config.yaml
d_model: 160
norm_eps: 1e-05
rope_base: 10000.0
attn_scale: 0.177
bias: "qkv"
parallel_block: false
init_std_qkv: 0.0359
init_std_o: 0.00656
init_std_down: 0.00392
optimizer: "adamw"
beta1: 0.9
beta2: 0.95
doc_mask: true
steps: 9278
dataset: "wikipedia_en"
Each number is 128 + 24 x the weight over its row's rms, rounded and kept within 0 to 255. Layers, rows and columns count from 0. Numbers have three digits each. The size before them is the row's rms in percent of the matrix's.

# layer 7 MLP gate, 448x160, rms 0.0801, rows 336-362, columns 0-79
092:154132137124117105128117155133119075125112098116089088076126121125101106124111135149141129137132172140067111171166077107083130097132118130140171122112131096116115146120149163141149118108145105176116149109142139076118161111115125164147142105
095:110166115117091083099124103095130109133085091104136107116111149192136123173138131100083157114119174104090106104148133138139116122077134168121134139096109107155131113140168120095136129126102092124140143129103094163146181151117158104137127113
090:157133125155143142086132098149147144160143173132090120108110169126108150149156101115123110118107136152130137124145149118139148111131168169119166155123149100160102114132156129141093099153115146121092152171143174110153148104104110141137145106
098:134203080128103127131118111153114137128101083136107136080108133159073143164112087094148144114140097135171129130119157105097140103123111149112103151131130126165146080144099104159162103119118091129153105159145137136116141087162138146165094137
096:171136128135117174142149125156113172130085192112134172104137117137123071089130126139144110116137132077091148105151096091108141119065124136116117127089153124120131111124117156151112136107165165142127128138121154125144122125169106122128150114
091:112135122135101148111145119090146136143119106161170121155122164091109177152142153112128124141168099132149152108126132108073187099160118088127142115101094151107114153125120137131145105102124134095119133156125154089110144041101091121114156153
120:146133141134136130120102122140141105075107104162137138088125140151132105117134150134121142106145150139132122144123100138123163147107112118154143134123115148116165127123142167149096102103116129131110153086101082140143132132069131163135164174
104:086133142102156115148143101118128171164094115091091113187145125115136109123135148132120155153119129112097102131097149123154122146119192145202137167182139096162164121124112117152103159133135082154093116099088112169113115164143138150116156180
104:083152122129101124185121141112108106146140103144109115116117123111176143132179093155138116130140175073136159146163129133095138086145105153149145126119141123149124123081162160174141106104161123122123118151168148089151135146102116152111101148
092:121141117165139109123148165139129178130142101153148156114158136142112101080104101147113125121107123100094112127088123106154125102162193113146115137162170138113141108133139153119134116132101144161121146124119181133103149140170185136100148110
101:125133119128133133171134139098081108119104128117153151140160131142149085109123127140129207154140132161132143106128114132168126125106148135169117131140115126136086097117112143089139153137111152147172100111157127150107162121111122148119123095
101:150099123157127145158182107133099102167148078107100107158161140123138112123125115143154154095107138110110112131115128152118136141103148134153133139141108110085127123119115137111126105136159115129151140095143118111151103135148133150113149118
100:144167121107116166157109109133128113144129136096164105111132149165101088144116085068148120138118108139135164154139122084098153143106133147142165109164144103159103123131160130157137134134134153188166105119109165154121151136118123154124170083
104:120141094127155068118121130162139116079156147100137131098142132137121075135116116098135163119167159121138103122097083089080140121103180129101115145107204107127117115139121184143130166135134125094134121093128131108168132109163162135098109102
097:144136082118122138142117079117123101179148078153140155130118160130176122173150145124137169130118118129132107115152162110178172123130118132095119098115096133177106145076154117145134072126096131171167141160167115093120105114110160104103101123
103:131161075137100149106149120093068108122119111134149170132102155134122134099141125112128121156159173120157117153122140150130079128120143129098157080118143107142111139133161131114120138150143079156172136109101185126117122128140130114133135109
100:137124118082128099146152118144155120145110125129125119132101153120130080084112113088129114115112112137153105155106181079156198122130138116155137088087165128138120117128162118170159132144138095177116138147093151113132133151090139113119172089
099:118095091141154121113122168088141160128078139151154137136146149142103140083142085153124111119169106128111120128100152152144154092091139122107171122128126148197154125117159088113140143119130150171164121139148127135101108116101092161136141114
103:185169137126110173077098111145140092088104151121137154116145141122096137074156101160131101126153137100118125131153104126133115086135117159111158135119126124178100103105173136116139163141165119128159153157166139152134134130139110128146148084
107:150125131147119116132141135138141128123117105162136178123111096113116108109109090092094148112149105137082079093121169141075138149149175132168154121112174074134094122093137154128112145163127110130132104184094184143086128117131144117107136105
093:146183161112195148171148091125100120163058150134117118131120092153100144112094126144160106162151116126111106147122091118112131109129108128162134099144154118090157097105141092133138150119126073113101151129152099110154154133130137149162150126
103:149141145103113108150126138129109096120104150144137090078101163170124087127154120101117121105104151104152069096066116090129116159109135152166110122107113146121127129172140153138114116140139142133150176131168130149102177114126151172126102097
094:099137164137134129123085100130151116094116132168113120114152129117127113147097092125162152143128118145118122123140109098161105101118131102157135122120176170130153118112101059154136113146152121148136110129121166118157070133095079134143138150
093:173159125136141082081142124116111135144133123132123108109153168095144189106196135143112082118153129130126117097122111088095118128109148152137174062136150113160089144116115116179091135159142135145118144118149120150143109176129117159133118138
094:094106126135119174106128137089134166123115162134148104091136139146130116117154127155154129160132159129136135122093161108092117130117145116149117129130135167155108126124136200099142084105121130146107091129147157149136176120161115122093157121
105:129085078142176118105135148136106129108109181120113113115081145126126125121102131130119140143133150115177162136141147099153098116131126152137094150143155129098094142143166127116110151184120138129154174111117116167090145099122121115168118092
101:129141112136164110131143144161121110158126135124111119138127124123116131094132141146107157097166152123150164172164117152135086092124153153159143130096134136128169174113133109176139165143119116150120153138135133102148102104135138148154139129
# layer 7 MLP up, 448x160, rms 0.0751, rows 336-362, columns 0-79
102:131166133073145079124135116106078103086137094156106112142107128095098125122143141096142174139132134128107129122129096179111143144146127080113117090150106150150159130124166129161158135125135136124141158134142099103124154114139082143152092120
096:172137177135148095142117109149125129085142144095136144101104115142133162166115122118116132133159131161156120108135103113167108118173096146119116107156123133166146113156109115146108103128101112140101103128115138166113086094130140120118140130
092:088120135120108138111116178155150114173091076125140164137135120135116126112088133173129130094181125130126153153119108119095135099122148118118127138107157098116176145107129129153101150126137119164179098115069119140119148151132122119158142141
105:106102145149108065115124126109124093154129102113180162127184156131159100153160112117148111094151126109111121144090118114147117130113134121109145132125163126177160137133122107120111129110121108134131160099103129166119136147116160120135138157
093:154142077143114141153150064127127098133127150146087119142140118150106139097105151126147082158143104139144150148115149104122145138131154173121101133117083167117166140132085124128069133146115133119107157180160106151103164145128115150118161132
096:110122102131153159075143151080122136179122137166106120148141153154123134132107143094137155088134135173112127112133131150132102114156113139139156118143124155139158109129119075230146110120112132141129112139115096132063144133113160118125101173
114:125132070099136124137143160149160114149170152098123107180145110123127110145104118106147122105109151155111113114153119134141134125132138123120089114136125115122118102132148107136196153129107124119144134142133160126143115114142100092117101096
104:131111113113097131131172108142125119144139080068129163167121148132134131154099126119140145107101133141132151156122135160144114133115149148098154167125129138095085162100121105154113120129184098134126098122114184134124121117149143161123139133
102:174153136162098166150124072134117119138169142098123129137113131155108128143111092145146157135174090168127122092126121161133094146116185154162157125124147150108135100132110143150106130112151126117136124123133124121149135077151115122135154120
094:097143122122098136113144164125153128145120087137094095138107120123143173137144128114150103143128123114102150167123111139133148136153117088168177078147106147163151112121132143131139087119110085161130137081132102093108105118128131148135133141
098:111140119139139100124112130136166094123141106134168104101121078148126186150103119151107124131118102150083166160161149154081148139152124074124117077141115120157090117119124135102183159114120132146141116101127135153108174128110088139123100138
093:153103132078104110134136114140136147177111131146139136141159112132179143111122115136104128160145155119114146130105153079140138133126120153111100145128145166109106157132121115135133113123105110124094134145139143097118116090080189129143112123
104:078114141118115135158161092142133125119167152124116168123116125097148069125105129158129099154128175115134145166107128135117121134156190146109111111154166115089120133151104100144115127107121136143142156141120122141116119113139109095165102093
102:142145121100098145165146106099127161111116163106112128145068143089115116103154078105122133148107122163120109106156105126162087087131106158139090099161149167127115148102122125154131112138153112121105136146110138172160160138134113166087161148
097:138139178137099137141114152127169142104109138102140143117118072121136153116136118118158135129108143105149158115119132134118145141112134156089143146172110154121141113102117120067124149162111107088141150134124134143112140156091109153142098137
104:141142098104123124145135091142074119150138128152153144155104142070117176157131096117134118178086148142074154130128161163120118143146147123095129114136115121145096149144131127098122165144126128153098145188124162112119120162144089118113119112
098:128120154120125090154111102100099136154146148082124142141141090084130114142121103121103129076089136149083134162130119121144099151144158162140132153182122128124103156148131131115155122140139073165087149135138133120123126184088118133165153111
097:158136148152136123143124109138157143145130085106161146144128134146150125160087121100139181131107126116125152138116126109162119078060177102200091156159093069107135113118114176101120175119143147165107101122144135159138083174153121134087133120
099:136140124099126133150085071087107162159160116118128141169127137130136138094102165100144146147148119092178134121130164088116136128110159158138164107148093127131119126084172133113117148118142116142110138114107124105093112124172142126157163145
103:156133147142151069113197116144156104105109147126124130142095104111124129145124076071162117107125122100106111123138091128139161116112108165089128132118152146086134115102123097137131136155155045124116114157118147151118119126120141134184165132
095:156083081117116124115127156138081119110129135110123114083122106114140126106097132119087079162119152107118114089149134105117132140161106119135149170128144138138163117180101139134135134127109085140095172138151105102137178138116159153136157161
100:123120140138062143179147104133126134106151109118140114128102134144161119144128129106152151156137127120124175166109115119096116116147174160112148149065154121113149137118147149134121140140069126173147100116134095108125102136133170170151126110
098:131128137115134142105161099071172132172134129139105137147120086172131161102170096164097122144131132165137100122089173137105153127119132097110145102144154147144152120134115113119112139104096155144158110113102170159124154066155093157111125126
097:084117128154131130132122119128116119126122146133139103116119137082080122149152129101140100146134158126133099167136118138131102097155141139107121113121130152157139091135107117123129119130187101167140141156124164131122136087117136126146174121
096:148144151148140129138104141070094122124160156106085132121155113107137159134109153160172150146120158090104153128130120131130112116104193127148117129118112145170113117122146141117107134153077142160140100118145137146116142121153150103121106114
099:126075141113087135135131134138134136098168145118128155107132108161100161145100189091161123130117122115133126123142135101108159135186125104165096163159112126113094110163136131131136135118141134142069144107099136146092116114084161154121104118
107:118106155123092123128162177081130111106153113083087182110123143154105096123141135116134116144105137117116114111103125159061111133138124149155130133131141106150080125083117189132105159146127169128162125137108183104165139148158149156105153110
# layer 7 MLP down (transposed), 448x160, rms 0.0693, rows 336-362, columns 0-79
103:129144129109154121131144152102132166089109149120130178096117124129179145128148141093153110114134098116172093114078175129118125158133144148117108148114123147100130114152091079135088147125158158078156125097156131138149110155127119127103152151
097:092137140107075122134126074160119114144122141113139110135118109131135153143144137136152124136114163105131136162127100091108129128158132135090123188107124183147106117128105127059095132151128109139153096128144094145120124166087111117118101064
096:117112132179120167098146168141113144174145139118111173126088137148070129139092131115123069115145113122118184127141097109144139095101144143143127125079141118149087151134074091107123154165134112175141083148123134120094098167115180157121176099
104:093148153138121179165113109101113140083120165128119111127076138108128145110148098157129094136122132178136142127128137135101159080113093132071154104136144159128118135127155094124129126132120108135132135140130106138110127113142120138129146114
092:147112148137128092114145110125165086151129094088142098127160094149136058103143123137129144140129112138112138137162129090121129115098142119152095123139096122062144091111146166152116157141132153086128139135183184118156152107118139092126152115
094:125163141133124126151145144146108117164090137138124119077098155133114123110099090130125144138144138116116134125114108119132165099086091125083086118110152141088090123139125140110165163129134137094164132125132150109178116153097121131154154108
099:108103160154130120133129098137108119127071117160108114075113137137120105114157134153119150126130120139137120131114124114113137138116115142158125149120140133129175151092095154145066110206127142111110126111123118117143120156091166149142205151
100:159155114172127152123096153157136090089154144157106137134106087128136102092130151133094090166125131121115140126169126114095149109137094139115081049112126135110126098155148138099138120183096157138128131134139129101115156140112140083153144073
100:114145156128150138152131190137168150143134099181184077084133131113148122130120128113126085108121125086136135126109141089134180167138109123116120150161127116139101115129143144141138139154081117106130111140137147081133108147113166136119142128
095:174151147120110105147123110121159148141133169116105130141074131142131134140146158132101151131121152153165121140148135146133127141162108123105084166137091142152124105139125096192154089133086096113147114146155124159108117149088086146133184119
098:136098158149085096105101147147182147132156115112109115169146104143151122089107098169140088128141146092132092102127145110159124138139122128133136119132152136149140109123110103169148119055108089169103170103131120109108131143114171137141127151
093:108139104185100150141151085166147104083168119130163103136106121113117124144152121105121124128097135168114124112134141145144162123109102160113120087128112143101144115174131150123105133066110112128097124129139127170172148147158123151135114089
103:126101138129148110141096157152146138154143097145082101138103104165117126153168115107149104117142133148138162106121103139119152117133091162189089103104154141143138127140118173114131135098104109144119125108160108080148131142141110125088078135
101:106143115150097121131116152151092123141108091123119077095101175159163142155133105139108121147142156103156147164130122144127131130142146083100122113134086089129110110163126149112094153160119143131137101158129121164100059149137104114135128111
094:152134130158143145177086157141171116126081144113162096106129127099152141135140118130128135158136152120140143134077159126137108135117136141090156107117149128133092138136104105127163144193147108171166130152140151110070201098146127118093120117
106:145089140143125107152102140064143125140111153173077081115126102102122147138142124108128138112112098109115155127115149109140168067126147111128101141139142153127138108130162111173099151091126143144111107161103067138106129100092118147112131126
097:112132115115083102117151104123124095146171125186120140106123154152178118096112139105122117121165083125131101114140139152137162124167113144125141126159135128126155113113129113145172175164107096134167091115157127110131156111157100140072107124
098:119124102117123118152114088147165149092139095138119131147118133101125120154077115144138141103107120140155073147119151179119097125134117141120115140154174125103175102132127124142106118081138095128127119141104158126162129129107134142142134164
099:164100108139117115195102150088117117127151140112119143141113120140142113122108126136124164109147105127142157144140188140073160139130144160149112128143126157155086133120084087087129101090131110162155102134082069152169171150126111137121138150
103:108110142136128137121179182144130127161091131129086112101127115125095118125124095075147116101106124149088108120161119158095124146144141135127148174111110128095156125154155140112102119082126119168089135151114170146164156099151112164134108111
095:122120156153148128116135100146139135166132117096160108047138136129145147137123077098114114151099133157156143147120118155154135156101108120119183107108117103108147117118113094130077148105183115123132090152132102130104137170155124101102122136
099:144144135100167129090184125106100146144142152163096150152130141123166076156134124134087136116149105107152127152123145123119102109139136127158085135162106149150120090122120118143188172122116118099143101121150182122154138184128133122156102110
098:149139116158114094129132164117098153117158108132146161054120158077111135166093128115089154119123148141097106125112144156133098118134125120135087137138094107149161141143110126119150111117151111115105103162169110134121131141111134145126087140
097:097122151142133134169109142123129167147180136127126143127141123102126095098104076181096101164123128122154123172158144151128144162103127137138145103074150135181104115112143124121127108109131101172161103144154116072122143098170163153127150141
098:079096132122117141098107110109135130152104148123136101102131135117109108122144117142137142149141098164129124122078128147094116148131116121156137148144134143159094143145068164105194122142148166122096094134156136150131150170116089177116140123
100:117116118102134136123148164121136149100131151124162148116112113142130128188172115077142121155055117127141102140075162137141111142149121122143158165124120161156081123153125172124096136060141126101123126128139129074166155125090162137121109140
107:174125150158107099117117131140117139153152132124132138126137115130122114158103132122114159121145113135130158142126100148183105137085159105127167159105107095133133110124106134122140148172140171131141149144156086123159168128158126107146134120